From a checkpoint of a small transformer trained on Wikipedia: 22 layers, vocabulary 4096.
Each number is 200 + 40 x the weight over its row's rms, rounded and kept within 0 to 999. Layers, rows and columns count from 0. The size before them is the row's rms in percent of the matrix's.

# layer 17 attention query, 256x224, rms 0.0645, rows 112-127, columns 112-223
106,247,192,228,212,270,161,212,175,146,264,190,192,140,158,198,193,182,276,231,179,194,160,156,176,151,167,143,222,201,104,169,227,129,151,203,185,133,169,249,176,173,189,257,275,223,176,150,228,105,228,248,248,217,257,231,199,256,115,214,213,202,199,185,267,210,255,257,217,265,231,232,232,202,307,256,213,176,259,224,189,269,180,232,154,197,124,148,200,228,262,188,230,209,271,285,245,208,170,241,241,142,211,230,148,176,184,210,175,189,201,210,280
100,159,109,146,279,198,180,230,200,183,160,200,122,201,192,155,215,224,205,235,149,175,239,220,190,175,168,188,231,216,184,217,227,206,136,113,145,176,194,141,239,200,200,138,225,292,237,185,190,214,272,156,164,244,224,276,187,226,206,170,201,230,197,224,226,160,167,238,211,212,210,192,235,175,204,180,225,158,184,186,200,187,208,163,220,220,157,271,214,162,215,182,223,188,204,306,198,170,229,236,250,230,167,189,165,202,176,181,175,167,202,257,218
112,203,201,214,304,184,250,218,188,227,157,197,192,157,244,268,183,207,200,246,145,222,222,199,154,139,159,211,233,165,185,216,157,203,248,228,219,272,191,131,145,195,190,198,126,203,162,244,135,228,126,210,203,171,192,160,195,208,181,112,217,117,138,171,219,177,209,194,240,160,209,177,172,184,188,207,173,196,228,260,170,150,129,249,245,207,220,184,255,248,235,239,179,192,240,199,219,125,229,225,136,218,185,185,146,201,182,229,191,210,197,146,222
110,260,297,235,201,240,202,179,266,200,204,180,187,228,202,118,170,224,204,77,119,242,210,174,173,118,213,150,162,181,193,229,185,122,234,197,231,181,160,183,165,242,199,210,194,167,109,193,135,281,194,263,199,179,184,244,207,182,174,209,133,157,125,190,210,200,180,180,222,158,166,213,232,214,172,287,147,219,148,205,245,214,247,219,184,204,217,277,180,159,212,178,205,170,195,208,214,259,235,165,206,245,198,163,166,192,220,215,162,208,167,141,252
102,175,203,148,249,236,245,258,221,190,166,184,169,219,224,190,248,235,142,262,182,264,213,243,188,179,235,256,235,222,211,254,204,144,181,232,89,233,132,163,164,239,224,127,191,251,191,250,164,134,193,197,163,208,207,212,205,279,190,192,201,201,213,199,141,182,186,239,184,191,176,256,147,266,206,195,140,229,112,155,240,240,199,177,285,207,255,213,192,141,130,190,190,155,177,229,246,176,185,185,187,264,216,175,236,268,233,262,179,189,234,220,163
102,264,213,231,180,184,205,164,255,139,181,209,159,232,190,180,236,279,129,158,117,231,192,120,165,227,213,149,175,190,284,194,178,166,196,187,179,161,187,200,225,191,197,230,218,157,159,206,176,245,219,221,198,190,206,221,201,154,170,162,217,166,126,205,186,182,181,285,134,238,232,205,287,230,192,249,70,245,236,203,296,269,154,200,184,249,191,285,222,220,224,221,160,192,194,163,196,185,199,185,207,203,196,206,206,207,167,307,143,189,158,251,198
101,137,156,178,284,207,192,219,175,213,131,188,134,160,248,185,199,284,252,210,179,197,197,185,213,167,282,159,163,200,142,188,198,187,155,253,222,247,209,210,194,160,261,238,215,249,235,195,197,242,268,229,231,157,188,244,154,186,216,221,186,77,184,122,243,180,168,275,226,149,217,245,256,169,235,189,269,176,285,201,219,242,215,98,199,207,157,222,227,158,229,199,211,214,166,244,204,231,196,247,226,226,209,257,205,274,194,243,182,159,204,130,243
118,246,163,196,114,130,253,203,270,286,254,214,194,191,147,212,197,270,167,222,181,231,222,260,160,214,252,203,150,175,246,144,253,200,239,219,206,215,149,187,213,184,186,196,150,228,180,229,187,211,128,197,175,171,138,268,170,256,162,224,248,178,209,244,219,266,271,137,163,182,217,147,209,269,214,214,153,205,219,182,161,105,158,234,273,186,198,166,189,168,191,200,195,186,205,195,192,197,218,284,261,181,216,157,206,186,199,236,172,169,214,236,188
091,173,176,202,215,172,213,224,160,208,225,216,188,171,249,222,165,149,250,182,168,190,209,214,182,220,163,108,212,173,223,158,219,244,85,203,140,168,188,204,216,162,188,327,225,256,187,196,260,189,249,244,246,167,267,228,198,231,181,183,245,197,218,208,249,164,201,269,166,232,233,190,244,230,267,258,183,193,249,161,168,212,143,204,236,217,109,244,204,182,250,131,144,217,203,229,237,174,254,203,278,179,260,177,153,145,236,197,143,154,159,220,237
109,157,225,207,164,180,203,231,245,221,231,178,217,134,204,209,164,199,123,175,131,256,182,216,210,210,233,183,233,169,269,153,245,128,219,231,215,144,254,214,223,168,223,128,246,296,231,183,220,207,179,245,95,195,192,190,208,134,175,218,173,245,137,177,210,173,235,221,137,212,200,183,252,200,196,168,159,194,206,123,159,136,180,185,200,278,266,195,237,198,168,188,132,267,237,215,187,223,144,246,241,210,103,224,210,167,263,264,207,269,252,183,168
103,122,208,172,202,166,186,225,197,215,142,187,227,219,171,254,211,193,123,154,219,290,142,278,139,245,263,291,154,206,270,162,232,188,266,128,274,212,135,142,184,170,241,154,204,202,187,200,122,228,199,179,186,234,181,124,208,169,203,164,221,159,161,200,200,187,236,170,198,193,218,179,184,106,165,186,214,260,203,158,173,142,197,189,238,158,262,211,277,248,170,250,135,223,194,225,233,183,245,140,157,252,194,256,240,235,202,246,167,212,171,190,221
109,157,240,183,228,249,217,180,173,230,225,250,232,274,235,158,193,200,251,163,233,228,169,214,219,149,185,189,206,202,272,214,199,195,193,181,226,235,188,131,192,211,206,172,209,171,152,239,181,205,279,257,173,265,223,187,197,218,158,218,195,237,201,214,206,183,165,174,216,178,112,222,182,117,192,242,167,268,174,244,174,229,278,334,218,220,244,234,213,185,196,261,201,175,183,140,205,227,255,153,192,243,261,103,208,142,143,114,246,230,179,150,215
101,236,238,226,167,172,168,257,208,231,189,237,218,154,215,180,196,243,218,236,133,213,316,182,198,161,164,177,219,218,152,180,220,211,97,213,204,269,186,260,212,219,256,267,113,263,226,238,212,231,210,222,188,227,289,219,126,258,271,263,263,154,158,202,154,200,255,208,181,166,222,158,188,194,164,147,122,180,186,262,226,197,186,260,241,161,267,128,245,266,148,239,200,159,177,136,219,173,133,210,170,214,201,188,233,220,163,161,160,171,225,176,209
115,121,241,191,157,179,218,221,177,194,222,202,239,265,248,165,266,187,230,172,208,164,135,224,246,270,273,168,215,194,197,201,215,237,139,127,175,169,223,192,223,138,189,259,243,163,192,174,203,225,192,144,214,216,233,178,263,151,208,215,171,194,161,284,227,155,157,215,193,253,181,191,255,89,168,184,175,239,207,193,211,306,220,207,185,254,201,175,218,204,146,249,175,171,193,143,182,288,236,222,216,144,181,241,181,164,207,200,181,227,184,194,210
112,185,220,248,120,173,188,173,172,166,230,140,192,211,227,206,249,179,192,231,165,200,155,254,161,256,183,275,240,180,185,190,169,202,193,230,153,112,220,119,158,186,176,164,153,162,174,151,208,152,113,124,181,144,182,116,233,173,262,168,220,212,169,197,94,180,212,176,252,230,200,183,227,220,166,171,119,184,173,176,200,150,193,189,223,268,259,209,238,168,119,246,186,185,252,132,188,75,115,220,211,184,140,167,242,153,210,155,189,203,204,238,199
111,210,162,198,225,193,159,234,176,258,202,234,236,179,184,181,190,164,167,162,275,188,198,138,244,228,204,210,236,142,257,160,228,169,206,190,298,190,176,230,262,193,183,93,173,202,270,213,197,218,210,212,139,181,154,212,197,201,235,184,187,234,236,195,251,271,211,131,87,138,149,241,208,117,246,146,177,174,205,184,197,127,201,223,224,138,200,214,209,253,195,176,179,222,203,156,162,221,212,264,145,183,179,165,249,171,189,174,222,231,252,218,186
# layer 17 attention key, 256x224, rms 0.0629, rows 112-127, columns 112-223
118,208,206,267,202,254,199,176,180,206,201,195,221,157,217,218,213,163,329,222,180,189,173,172,162,142,200,247,231,274,204,219,209,166,153,200,160,189,200,224,166,124,138,220,161,204,173,207,258,150,204,236,252,196,259,273,186,208,115,186,206,170,223,210,231,190,218,267,186,231,222,238,231,200,194,237,243,174,129,244,192,289,237,191,159,212,187,158,192,239,215,179,217,172,236,250,249,193,191,236,228,141,219,193,170,206,208,170,222,188,219,167,286
098,166,166,228,249,235,150,188,246,188,182,184,147,190,233,159,209,236,183,228,110,175,192,162,116,162,169,170,165,200,227,192,242,168,179,147,164,191,239,152,202,120,157,186,170,217,176,192,256,204,326,155,163,173,205,252,200,250,143,198,108,203,228,237,255,146,168,242,205,228,212,251,260,160,160,239,175,220,245,170,253,195,194,147,181,206,208,167,165,182,216,225,265,193,157,204,241,231,224,218,211,232,163,250,112,134,172,205,261,244,212,191,229
114,145,245,222,221,161,169,197,181,296,113,207,194,149,212,218,224,198,130,200,107,208,147,200,177,172,176,288,274,180,150,256,173,217,201,205,180,215,232,176,132,201,197,186,154,217,221,207,234,296,156,181,179,156,210,133,173,218,238,171,197,176,128,215,286,199,146,226,220,234,219,212,209,153,230,230,107,192,246,245,183,190,147,247,297,254,206,177,264,186,212,268,167,139,171,214,260,151,264,203,103,250,136,188,156,138,195,177,227,242,195,221,212
092,307,281,205,216,217,179,124,255,188,193,198,150,248,211,170,177,273,167,190,137,257,170,216,204,142,214,240,203,128,220,183,137,144,223,164,210,173,176,178,190,236,181,191,245,112,155,257,122,288,117,277,186,150,154,190,202,209,210,252,215,172,95,205,171,205,225,210,203,159,180,271,265,264,198,281,197,239,231,193,180,192,186,180,223,205,274,253,216,176,158,208,193,186,232,166,177,215,281,176,215,231,237,172,196,180,196,205,281,215,163,195,217
102,170,242,234,280,129,217,250,212,179,158,126,209,241,238,243,194,215,164,203,155,214,172,174,221,174,283,217,247,248,274,218,205,85,228,168,130,191,186,144,180,237,269,166,177,170,201,214,168,199,222,177,155,181,164,235,244,207,219,165,141,167,154,178,215,142,179,217,179,210,198,199,182,212,263,229,154,267,226,169,206,170,200,185,283,168,257,226,217,236,167,298,136,171,188,167,217,149,195,207,198,286,200,230,187,238,220,229,274,233,205,166,168
100,236,214,221,203,182,203,215,224,111,203,201,215,269,233,212,234,293,193,165,198,227,123,134,173,181,194,164,200,205,263,159,183,112,139,235,242,209,165,212,161,158,251,217,185,114,183,201,141,223,163,192,271,182,185,204,223,156,136,162,234,147,167,225,159,225,244,225,154,214,183,239,195,257,191,276,114,261,230,165,227,228,153,224,190,245,267,203,207,221,97,232,139,207,209,75,245,216,221,183,185,162,210,168,202,173,171,239,126,184,179,222,169
105,227,230,216,325,205,162,188,232,295,156,211,201,208,205,161,166,280,252,227,172,171,170,163,222,146,220,225,179,193,141,205,177,239,196,167,218,173,160,235,188,188,242,201,135,209,183,216,225,216,240,234,291,208,191,158,219,193,185,247,217,166,218,100,172,211,208,200,253,167,238,236,244,187,175,222,203,216,240,168,177,199,275,223,169,210,175,196,237,198,209,194,236,110,225,210,267,236,269,171,211,268,217,204,164,235,210,229,234,71,227,224,219
123,196,168,235,124,85,221,175,231,213,209,188,237,169,230,202,175,230,138,216,232,161,258,332,225,217,203,228,181,216,251,194,253,220,215,265,223,268,136,212,199,210,238,266,188,248,233,216,169,228,83,156,210,180,164,205,175,209,202,196,208,195,182,239,235,246,237,130,125,174,176,185,210,236,227,218,178,164,212,232,185,101,171,170,280,179,248,167,262,173,253,198,101,203,169,236,223,215,198,294,232,255,269,187,213,151,209,230,177,193,248,231,198
094,222,170,158,256,203,122,202,193,133,181,206,160,160,205,170,156,174,277,185,219,196,182,183,242,167,181,208,183,173,140,192,162,239,92,213,251,164,162,205,175,207,196,254,243,236,153,223,248,215,233,247,224,166,229,174,229,177,193,219,156,179,222,238,290,164,196,208,191,143,279,286,225,221,175,149,265,187,214,185,198,282,234,237,166,187,185,168,177,199,262,136,161,161,225,215,168,231,207,186,206,223,231,161,125,160,201,179,164,237,208,173,243
115,232,170,252,143,111,202,222,261,214,214,177,202,144,222,257,90,169,151,215,225,286,217,229,187,286,154,212,196,190,223,171,215,122,240,248,226,207,143,227,154,184,191,146,236,226,183,232,190,201,111,260,174,174,207,221,207,182,134,183,208,199,172,182,189,246,263,181,148,150,250,238,245,285,235,115,207,175,208,146,210,122,172,189,140,210,316,184,209,252,200,175,186,245,243,221,158,185,196,255,229,254,172,217,262,216,210,224,200,245,243,224,157
101,185,207,148,217,128,260,219,200,240,189,182,248,175,177,201,155,193,79,165,223,255,226,229,150,192,181,240,152,179,234,202,236,202,223,156,266,225,185,197,226,167,172,164,182,213,170,207,155,172,173,170,209,170,167,204,208,148,157,246,210,237,149,153,183,228,192,126,100,219,172,211,184,174,168,184,212,200,188,152,204,139,181,223,233,194,251,176,228,238,219,231,191,193,231,209,224,190,247,144,232,210,212,219,216,195,189,208,152,129,178,236,193
100,216,172,126,164,227,185,203,163,166,165,230,188,251,271,196,248,193,192,181,223,249,165,165,216,175,178,195,231,217,199,185,162,173,266,113,225,144,211,105,234,224,181,157,222,190,203,188,190,244,241,276,160,172,203,167,210,212,141,264,146,245,163,201,234,182,222,118,194,208,167,223,192,228,182,180,213,258,189,246,165,121,216,231,168,165,228,205,181,245,239,229,219,187,204,144,187,213,209,206,207,255,222,178,205,198,150,153,260,244,171,69,176
107,215,235,217,218,101,188,250,281,202,175,239,203,217,227,156,186,227,182,142,212,197,217,256,159,187,186,187,207,159,137,130,184,189,222,227,220,151,184,217,243,228,232,217,121,214,201,192,240,216,148,239,240,216,241,174,142,233,238,221,205,201,202,181,186,243,257,174,244,188,234,178,108,234,179,205,192,211,186,177,210,206,241,279,230,170,274,187,185,175,165,201,187,106,212,146,186,188,144,225,119,240,227,205,290,238,101,215,177,183,250,239,224
115,152,244,148,142,249,218,224,121,224,201,221,211,220,252,125,253,199,254,128,146,217,148,151,263,216,244,150,170,203,210,200,194,185,133,123,208,190,258,126,218,164,189,244,219,154,169,156,191,200,276,171,236,232,232,200,257,185,192,208,209,172,215,253,199,167,116,239,257,282,210,168,218,121,190,233,195,246,197,228,226,268,195,191,120,250,133,190,194,210,216,257,211,245,184,179,218,259,192,193,240,133,130,228,169,193,187,188,186,225,223,192,222
105,160,238,224,124,177,216,221,206,159,176,176,167,205,167,219,238,158,154,149,123,270,173,295,214,278,228,221,221,214,213,232,170,223,221,181,170,209,253,166,163,162,202,248,224,226,167,168,234,184,130,106,191,155,179,147,232,252,268,131,202,201,222,260,141,137,159,217,209,196,226,141,206,203,199,185,169,160,198,238,251,177,135,186,223,296,161,228,230,181,146,313,150,243,195,152,174,181,162,164,209,203,186,239,275,83,234,195,137,195,209,259,215
151,194,160,160,170,173,206,232,125,231,204,216,177,162,236,197,202,141,137,188,235,204,225,213,245,210,163,194,187,154,251,213,252,207,231,219,233,230,168,268,295,207,220,117,186,222,260,220,173,201,220,195,115,166,200,220,190,190,233,201,155,276,224,215,247,285,193,180,112,184,207,214,214,140,204,128,193,176,200,160,217,153,248,190,195,108,195,190,173,201,219,136,195,259,148,204,132,248,215,228,191,225,167,211,265,166,218,164,214,249,265,244,167
# layer 17 attention value, 256x224, rms 0.0596, rows 64-79, columns 112-223
106,278,188,202,255,181,124,221,175,190,262,178,225,169,256,189,217,183,244,217,197,232,112,180,185,164,142,255,198,199,135,201,182,223,177,255,302,144,197,222,201,217,238,172,228,173,249,231,247,177,195,258,168,196,211,147,244,148,126,190,225,150,153,191,117,149,185,203,197,190,229,186,160,241,236,167,209,209,249,187,138,124,268,272,204,216,220,208,230,144,162,209,283,221,244,99,155,168,165,178,165,142,140,177,253,212,195,193,213,185,216,212,163
117,187,210,252,200,205,195,271,105,182,197,210,223,248,258,226,201,172,209,211,214,97,167,211,219,197,215,182,224,251,250,249,147,272,260,200,277,192,267,178,244,172,110,113,225,250,235,263,195,168,201,164,206,140,226,215,226,189,255,192,188,124,261,171,243,172,207,189,189,264,225,187,207,129,187,193,172,234,204,167,176,185,254,215,137,243,209,232,190,156,213,199,281,269,209,197,180,218,257,199,188,223,250,205,225,229,235,222,179,200,168,194,218
105,152,164,231,135,177,219,296,199,177,179,193,202,203,237,148,187,174,239,182,284,140,225,156,285,289,215,221,166,209,196,160,235,288,290,161,250,196,243,222,239,238,298,245,138,230,176,170,155,225,243,209,196,167,217,198,141,183,217,214,225,113,148,275,252,215,145,247,220,210,179,202,186,245,161,151,228,197,260,198,300,214,194,242,217,169,212,187,165,230,115,146,207,121,249,193,196,283,147,212,233,148,186,251,260,257,178,293,156,182,257,189,212
107,241,198,275,249,163,164,217,262,220,243,203,177,203,155,259,144,132,192,168,192,171,176,172,249,158,210,187,215,143,223,222,207,231,231,197,206,238,219,158,207,164,160,188,220,160,160,266,213,177,154,168,207,191,203,230,196,198,289,142,92,220,223,176,192,195,192,212,175,232,267,216,252,199,224,226,236,181,278,165,150,146,161,178,190,210,185,206,146,145,278,163,266,232,267,286,127,215,155,232,142,165,317,209,216,253,183,261,223,193,243,208,233
104,171,186,149,356,228,236,246,197,195,217,192,242,185,190,147,175,177,187,207,211,178,207,175,243,121,178,161,256,172,175,203,159,117,205,164,181,265,255,192,219,255,245,166,202,235,207,177,204,122,267,218,202,250,165,185,204,194,205,170,237,102,209,214,179,170,199,266,248,195,248,213,140,212,202,266,199,180,179,186,180,195,228,206,231,159,163,155,259,224,271,210,193,238,164,280,167,169,122,209,198,211,144,128,170,194,174,210,199,190,231,175,243
108,184,208,243,169,225,178,179,241,198,233,232,231,215,166,253,131,177,126,216,220,147,254,184,205,264,214,196,206,233,184,184,217,269,291,232,201,241,166,228,126,188,159,183,143,217,166,149,220,294,203,179,165,153,201,153,225,289,184,266,155,141,279,185,199,272,197,123,225,160,205,177,222,264,119,157,215,212,195,185,191,182,252,223,257,229,182,163,199,256,176,246,203,205,140,201,183,214,257,125,189,214,251,242,183,152,177,226,164,166,183,151,165
113,271,124,141,201,171,214,203,227,157,205,180,218,226,151,262,252,198,177,269,158,241,173,221,163,168,225,204,100,245,144,231,197,222,155,210,163,162,211,240,191,176,165,266,287,186,199,225,203,162,126,208,214,149,131,246,140,219,152,215,247,204,235,225,145,164,265,148,205,167,221,183,163,240,216,233,201,201,124,290,170,203,206,118,183,243,246,205,185,205,202,177,223,217,155,157,239,188,157,189,226,159,260,200,221,175,156,150,212,41,181,220,224
109,272,171,217,122,202,256,232,202,200,283,172,197,170,210,148,181,168,238,180,195,193,199,218,144,160,278,120,237,153,260,260,188,209,200,191,201,217,179,226,135,288,175,245,224,211,187,188,185,198,169,136,206,248,186,259,131,196,231,167,158,232,204,194,164,170,205,288,171,222,254,170,258,197,292,150,164,184,210,224,251,174,189,130,134,230,184,215,218,204,183,163,188,173,258,222,209,248,170,229,252,197,187,183,185,234,182,249,158,103,260,205,186
109,219,161,176,198,207,194,254,231,161,173,164,207,195,149,154,217,216,236,190,189,181,283,151,215,164,242,122,224,126,232,188,180,148,209,189,139,175,242,164,129,279,187,202,227,127,161,130,199,193,218,151,239,239,139,260,254,169,151,158,213,208,155,231,165,205,230,257,194,258,184,164,251,192,209,230,194,221,182,221,226,264,120,163,199,110,201,248,187,268,204,164,152,176,287,235,203,225,222,159,265,272,143,136,163,219,260,204,173,208,210,218,175
095,193,260,158,163,188,226,226,200,189,201,192,229,190,175,188,182,128,175,170,184,225,251,157,212,285,266,127,175,181,201,124,152,179,282,200,204,160,206,160,230,160,180,176,232,188,166,200,223,190,115,144,169,141,117,242,258,199,189,193,137,281,240,197,244,168,270,154,190,243,210,200,173,250,217,237,235,237,204,247,162,161,216,134,213,164,215,278,242,194,226,160,163,205,105,227,226,223,150,126,186,201,223,170,177,189,205,264,268,221,175,202,199
112,135,265,168,225,202,158,178,246,229,149,221,131,235,227,164,228,239,109,184,148,189,164,133,177,268,222,226,168,232,177,213,209,209,225,241,156,164,219,227,215,191,134,147,128,156,234,210,251,228,254,185,185,157,187,201,207,182,191,182,148,235,193,202,155,176,229,173,153,207,188,240,205,227,127,233,125,205,174,252,207,174,190,197,148,189,249,195,208,227,245,110,199,233,261,267,178,146,196,143,212,276,178,155,203,195,239,225,260,214,185,208,148
095,182,187,222,216,207,183,174,209,135,224,244,270,248,259,185,210,268,222,195,199,199,178,192,131,254,178,218,144,173,221,168,223,176,151,216,153,211,199,215,287,159,205,165,244,153,196,248,250,183,169,167,191,217,227,186,289,162,156,168,255,157,192,211,231,147,188,164,268,217,172,204,158,164,230,179,242,204,235,168,183,295,238,198,228,216,201,200,241,268,245,286,276,223,211,195,254,187,267,198,222,168,277,358,167,195,239,254,140,228,180,186,239
106,203,126,184,162,166,207,178,171,208,191,176,177,202,160,239,177,248,203,145,246,221,155,137,231,239,209,271,165,172,161,232,164,186,186,186,169,163,192,178,192,200,242,225,150,171,244,139,106,269,187,203,194,192,217,212,121,225,156,252,171,226,131,204,227,211,151,256,127,124,139,235,225,178,169,193,181,212,267,237,304,234,143,141,201,217,198,195,180,204,182,231,108,188,144,173,228,189,244,229,177,184,228,204,269,215,191,203,243,170,157,221,238
097,163,209,206,206,205,116,227,197,169,242,132,191,200,230,107,267,186,219,174,146,88,112,218,196,204,186,184,238,240,234,224,217,186,204,206,242,242,213,197,233,201,186,185,174,201,209,150,283,168,298,200,209,164,156,173,226,134,215,162,194,147,142,218,177,203,191,142,234,241,155,164,219,187,203,156,181,164,207,211,167,178,248,267,202,200,195,145,274,210,122,149,184,173,288,176,175,235,111,209,265,257,140,185,158,171,169,177,190,136,219,203,179
092,235,155,213,293,111,151,181,213,273,161,184,184,201,277,177,173,236,231,159,173,175,140,196,239,189,138,241,225,181,154,231,180,231,148,228,198,205,223,217,200,97,158,289,216,287,167,162,208,223,196,274,186,202,194,204,187,201,268,236,167,147,200,125,202,191,173,228,201,234,218,169,168,217,193,175,145,153,187,221,215,133,205,261,165,258,194,238,202,181,194,210,242,219,190,188,134,178,195,243,221,203,230,113,184,135,164,246,193,207,221,190,201
096,244,189,179,190,202,205,138,204,165,191,232,220,184,242,319,193,228,287,129,226,184,206,222,197,188,143,248,126,167,228,160,123,190,263,199,272,166,175,222,234,223,208,183,188,228,182,249,209,203,171,209,176,236,223,169,224,153,169,212,204,215,178,120,215,201,147,164,193,237,136,199,131,181,253,158,219,240,261,145,194,206,194,189,242,255,213,305,205,170,228,306,241,200,141,158,217,232,210,223,117,204,231,220,226,185,248,129,172,200,99,171,244
# layer 17 attention output (transposed), 256x224, rms 0.0797, rows 64-78, columns 112-223
101,208,283,177,290,182,181,190,125,226,177,239,198,186,199,204,256,194,210,220,138,150,173,242,196,144,169,142,212,218,169,230,203,189,149,164,229,198,201,209,192,237,177,215,119,221,157,195,153,146,189,171,180,225,204,238,176,277,236,145,189,159,145,189,213,168,157,138,236,241,211,235,249,174,239,173,230,143,285,141,186,176,240,192,180,230,167,166,196,244,205,215,215,174,174,154,175,209,174,179,195,269,207,192,195,137,207,184,159,228,229,183,241
098,169,251,245,201,178,142,227,242,171,238,200,200,242,276,210,206,205,286,208,193,184,149,173,192,268,200,222,214,248,250,322,245,207,196,218,221,113,211,140,151,185,202,223,200,242,225,148,190,158,239,184,242,213,198,149,253,241,122,238,204,134,177,129,218,195,188,238,257,124,206,182,232,217,177,184,238,217,172,230,248,193,194,181,123,277,189,219,194,284,238,180,115,211,234,205,182,203,216,220,153,131,235,154,201,209,254,235,138,170,274,172,187
113,176,202,216,235,125,175,224,182,170,212,310,215,132,258,180,196,274,229,159,241,148,203,186,192,238,162,145,213,165,207,178,230,218,184,168,182,188,294,231,175,198,208,181,199,210,211,189,244,128,282,209,84,200,236,155,199,174,177,260,221,130,165,238,208,221,223,283,268,188,212,217,174,164,195,256,205,240,226,169,214,244,182,237,138,186,214,228,230,174,177,153,204,171,202,155,218,185,203,164,193,127,227,180,169,213,267,279,170,173,274,190,244
112,274,246,264,200,269,190,215,216,170,213,141,154,117,207,212,143,160,208,239,187,210,136,189,228,182,169,144,205,259,197,257,188,190,182,301,225,218,169,202,190,159,208,215,243,187,206,201,207,243,299,174,232,182,211,249,187,126,242,219,153,198,215,218,140,217,144,168,201,220,167,175,226,159,235,198,169,205,196,162,148,187,212,177,173,172,190,222,145,212,300,141,231,244,191,244,223,244,221,260,193,221,125,250,191,225,185,220,213,187,205,203,193
104,223,188,220,235,149,196,190,176,209,271,134,239,184,182,155,227,202,238,233,162,195,166,145,184,205,197,146,219,162,219,234,256,110,173,171,221,145,175,204,218,233,202,178,235,256,209,127,222,217,235,206,172,246,278,212,142,227,206,143,160,226,141,193,259,205,222,309,132,224,195,162,236,204,226,126,176,231,118,181,224,202,218,245,260,199,233,206,205,189,145,227,148,207,276,202,143,259,206,157,211,242,161,217,192,198,155,188,170,208,197,213,149
098,229,182,191,174,248,123,121,247,223,231,207,230,192,189,167,132,218,253,264,138,77,235,186,176,196,190,180,163,184,159,150,241,192,133,201,205,254,108,206,201,143,278,248,125,235,219,189,283,211,217,224,235,159,238,208,241,233,177,270,238,157,225,216,240,213,225,175,248,237,186,93,171,240,229,243,213,143,211,216,180,232,191,207,181,155,168,217,174,196,210,219,245,222,173,199,277,173,184,167,168,193,165,211,206,242,220,151,174,151,122,222,209
120,223,164,118,192,191,226,182,231,169,165,156,201,275,164,228,225,209,205,154,190,254,245,210,211,141,218,202,150,294,199,231,212,157,233,185,163,217,222,209,233,240,143,268,210,243,182,250,131,199,206,243,253,190,144,247,212,176,182,184,215,226,251,234,145,222,202,82,124,202,148,183,201,185,216,225,171,175,191,240,224,198,283,271,179,127,179,207,164,121,202,188,246,219,181,164,216,148,201,195,185,212,208,139,239,174,192,134,179,132,233,191,252
105,171,234,245,135,174,259,217,198,200,270,74,230,162,159,196,175,222,200,191,160,205,136,225,187,192,213,128,217,241,217,207,169,165,195,233,186,191,228,221,118,231,144,253,207,183,186,238,236,181,196,255,152,171,189,233,247,170,173,201,159,187,151,287,146,111,139,247,151,200,208,228,210,239,239,268,189,237,137,197,145,246,248,184,228,226,221,239,216,202,209,222,169,250,195,245,236,235,169,178,200,214,209,238,189,125,263,274,224,138,257,153,195
090,188,172,174,154,212,309,222,208,184,257,0,181,209,193,218,241,217,205,251,225,195,173,190,153,236,233,124,205,106,172,265,198,175,258,200,143,212,225,190,197,249,162,203,267,138,218,233,238,201,205,193,160,291,204,212,220,163,120,174,180,269,172,228,225,176,207,276,164,272,211,217,122,203,131,165,210,197,217,181,157,204,158,165,205,236,255,200,205,183,168,154,215,267,215,244,190,230,184,205,221,223,212,213,213,205,221,219,161,192,128,235,179
096,228,158,206,223,269,188,212,178,187,173,21,165,199,182,246,186,183,250,215,195,264,176,219,165,180,238,246,158,203,217,310,153,176,195,155,123,221,177,266,209,174,200,298,218,163,194,188,207,198,226,228,250,267,185,258,222,205,255,234,226,257,209,195,184,195,248,200,141,201,195,177,153,245,150,129,220,230,172,238,184,150,163,204,190,226,171,204,232,184,156,212,273,203,214,211,207,220,130,224,205,175,140,154,220,228,160,182,241,201,129,178,168
113,208,134,199,240,250,203,194,193,203,230,145,254,239,191,192,195,162,192,190,245,201,199,236,160,164,215,244,197,233,189,257,238,259,186,249,180,231,192,230,237,131,159,154,180,73,262,230,192,227,218,197,205,212,159,149,187,204,180,234,199,245,252,165,203,250,164,195,273,184,216,189,187,241,116,284,283,188,214,244,162,190,166,204,263,201,188,190,193,169,241,128,216,150,231,226,237,210,207,271,191,119,229,230,183,253,200,246,228,221,177,210,214
102,197,181,178,211,231,106,190,163,140,208,266,246,241,199,194,171,195,164,210,111,184,325,153,272,197,238,260,299,188,225,194,256,215,225,156,256,180,202,185,281,148,241,210,176,258,190,220,196,232,156,174,219,211,227,167,193,210,171,248,250,195,173,98,207,254,188,212,170,274,205,160,242,220,196,158,172,137,210,173,289,151,138,202,161,239,234,165,174,183,168,229,244,151,209,167,163,193,223,258,196,198,167,203,223,267,250,148,180,146,167,244,176
108,189,197,153,244,160,187,183,234,271,126,205,142,145,187,255,182,252,135,181,231,193,171,197,146,212,240,190,173,168,177,142,205,197,180,223,210,165,221,263,190,123,164,203,191,227,266,138,188,121,241,244,185,170,192,217,231,236,197,187,242,215,251,244,250,271,199,220,141,158,188,255,246,193,229,303,189,214,264,183,239,221,171,173,255,136,227,215,242,241,171,195,171,206,169,225,204,158,172,171,183,151,200,223,169,230,293,205,211,127,288,234,200
091,144,290,253,189,126,177,187,147,223,210,141,274,200,220,187,224,235,221,170,147,97,191,210,163,181,189,109,231,179,237,187,191,185,193,168,208,195,210,157,204,139,205,107,123,149,207,183,217,148,199,218,126,233,228,123,236,175,160,155,186,122,175,151,186,135,267,272,222,170,235,203,152,164,177,236,281,200,188,180,208,193,164,226,215,173,226,220,267,241,203,269,152,228,280,221,183,194,193,173,207,178,254,228,190,221,214,231,144,156,262,150,255
096,174,299,222,269,242,136,168,153,271,169,208,216,190,169,154,192,188,172,204,232,127,171,222,199,166,181,209,218,197,219,131,214,220,198,262,260,231,253,197,181,132,204,165,180,205,183,179,235,223,183,178,174,171,198,179,243,211,176,201,162,132,218,183,246,218,198,158,215,209,210,165,162,217,254,259,184,186,202,217,140,164,253,262,211,155,185,195,219,180,310,194,213,186,208,196,184,207,232,221,130,176,192,238,168,133,201,186,212,238,251,175,287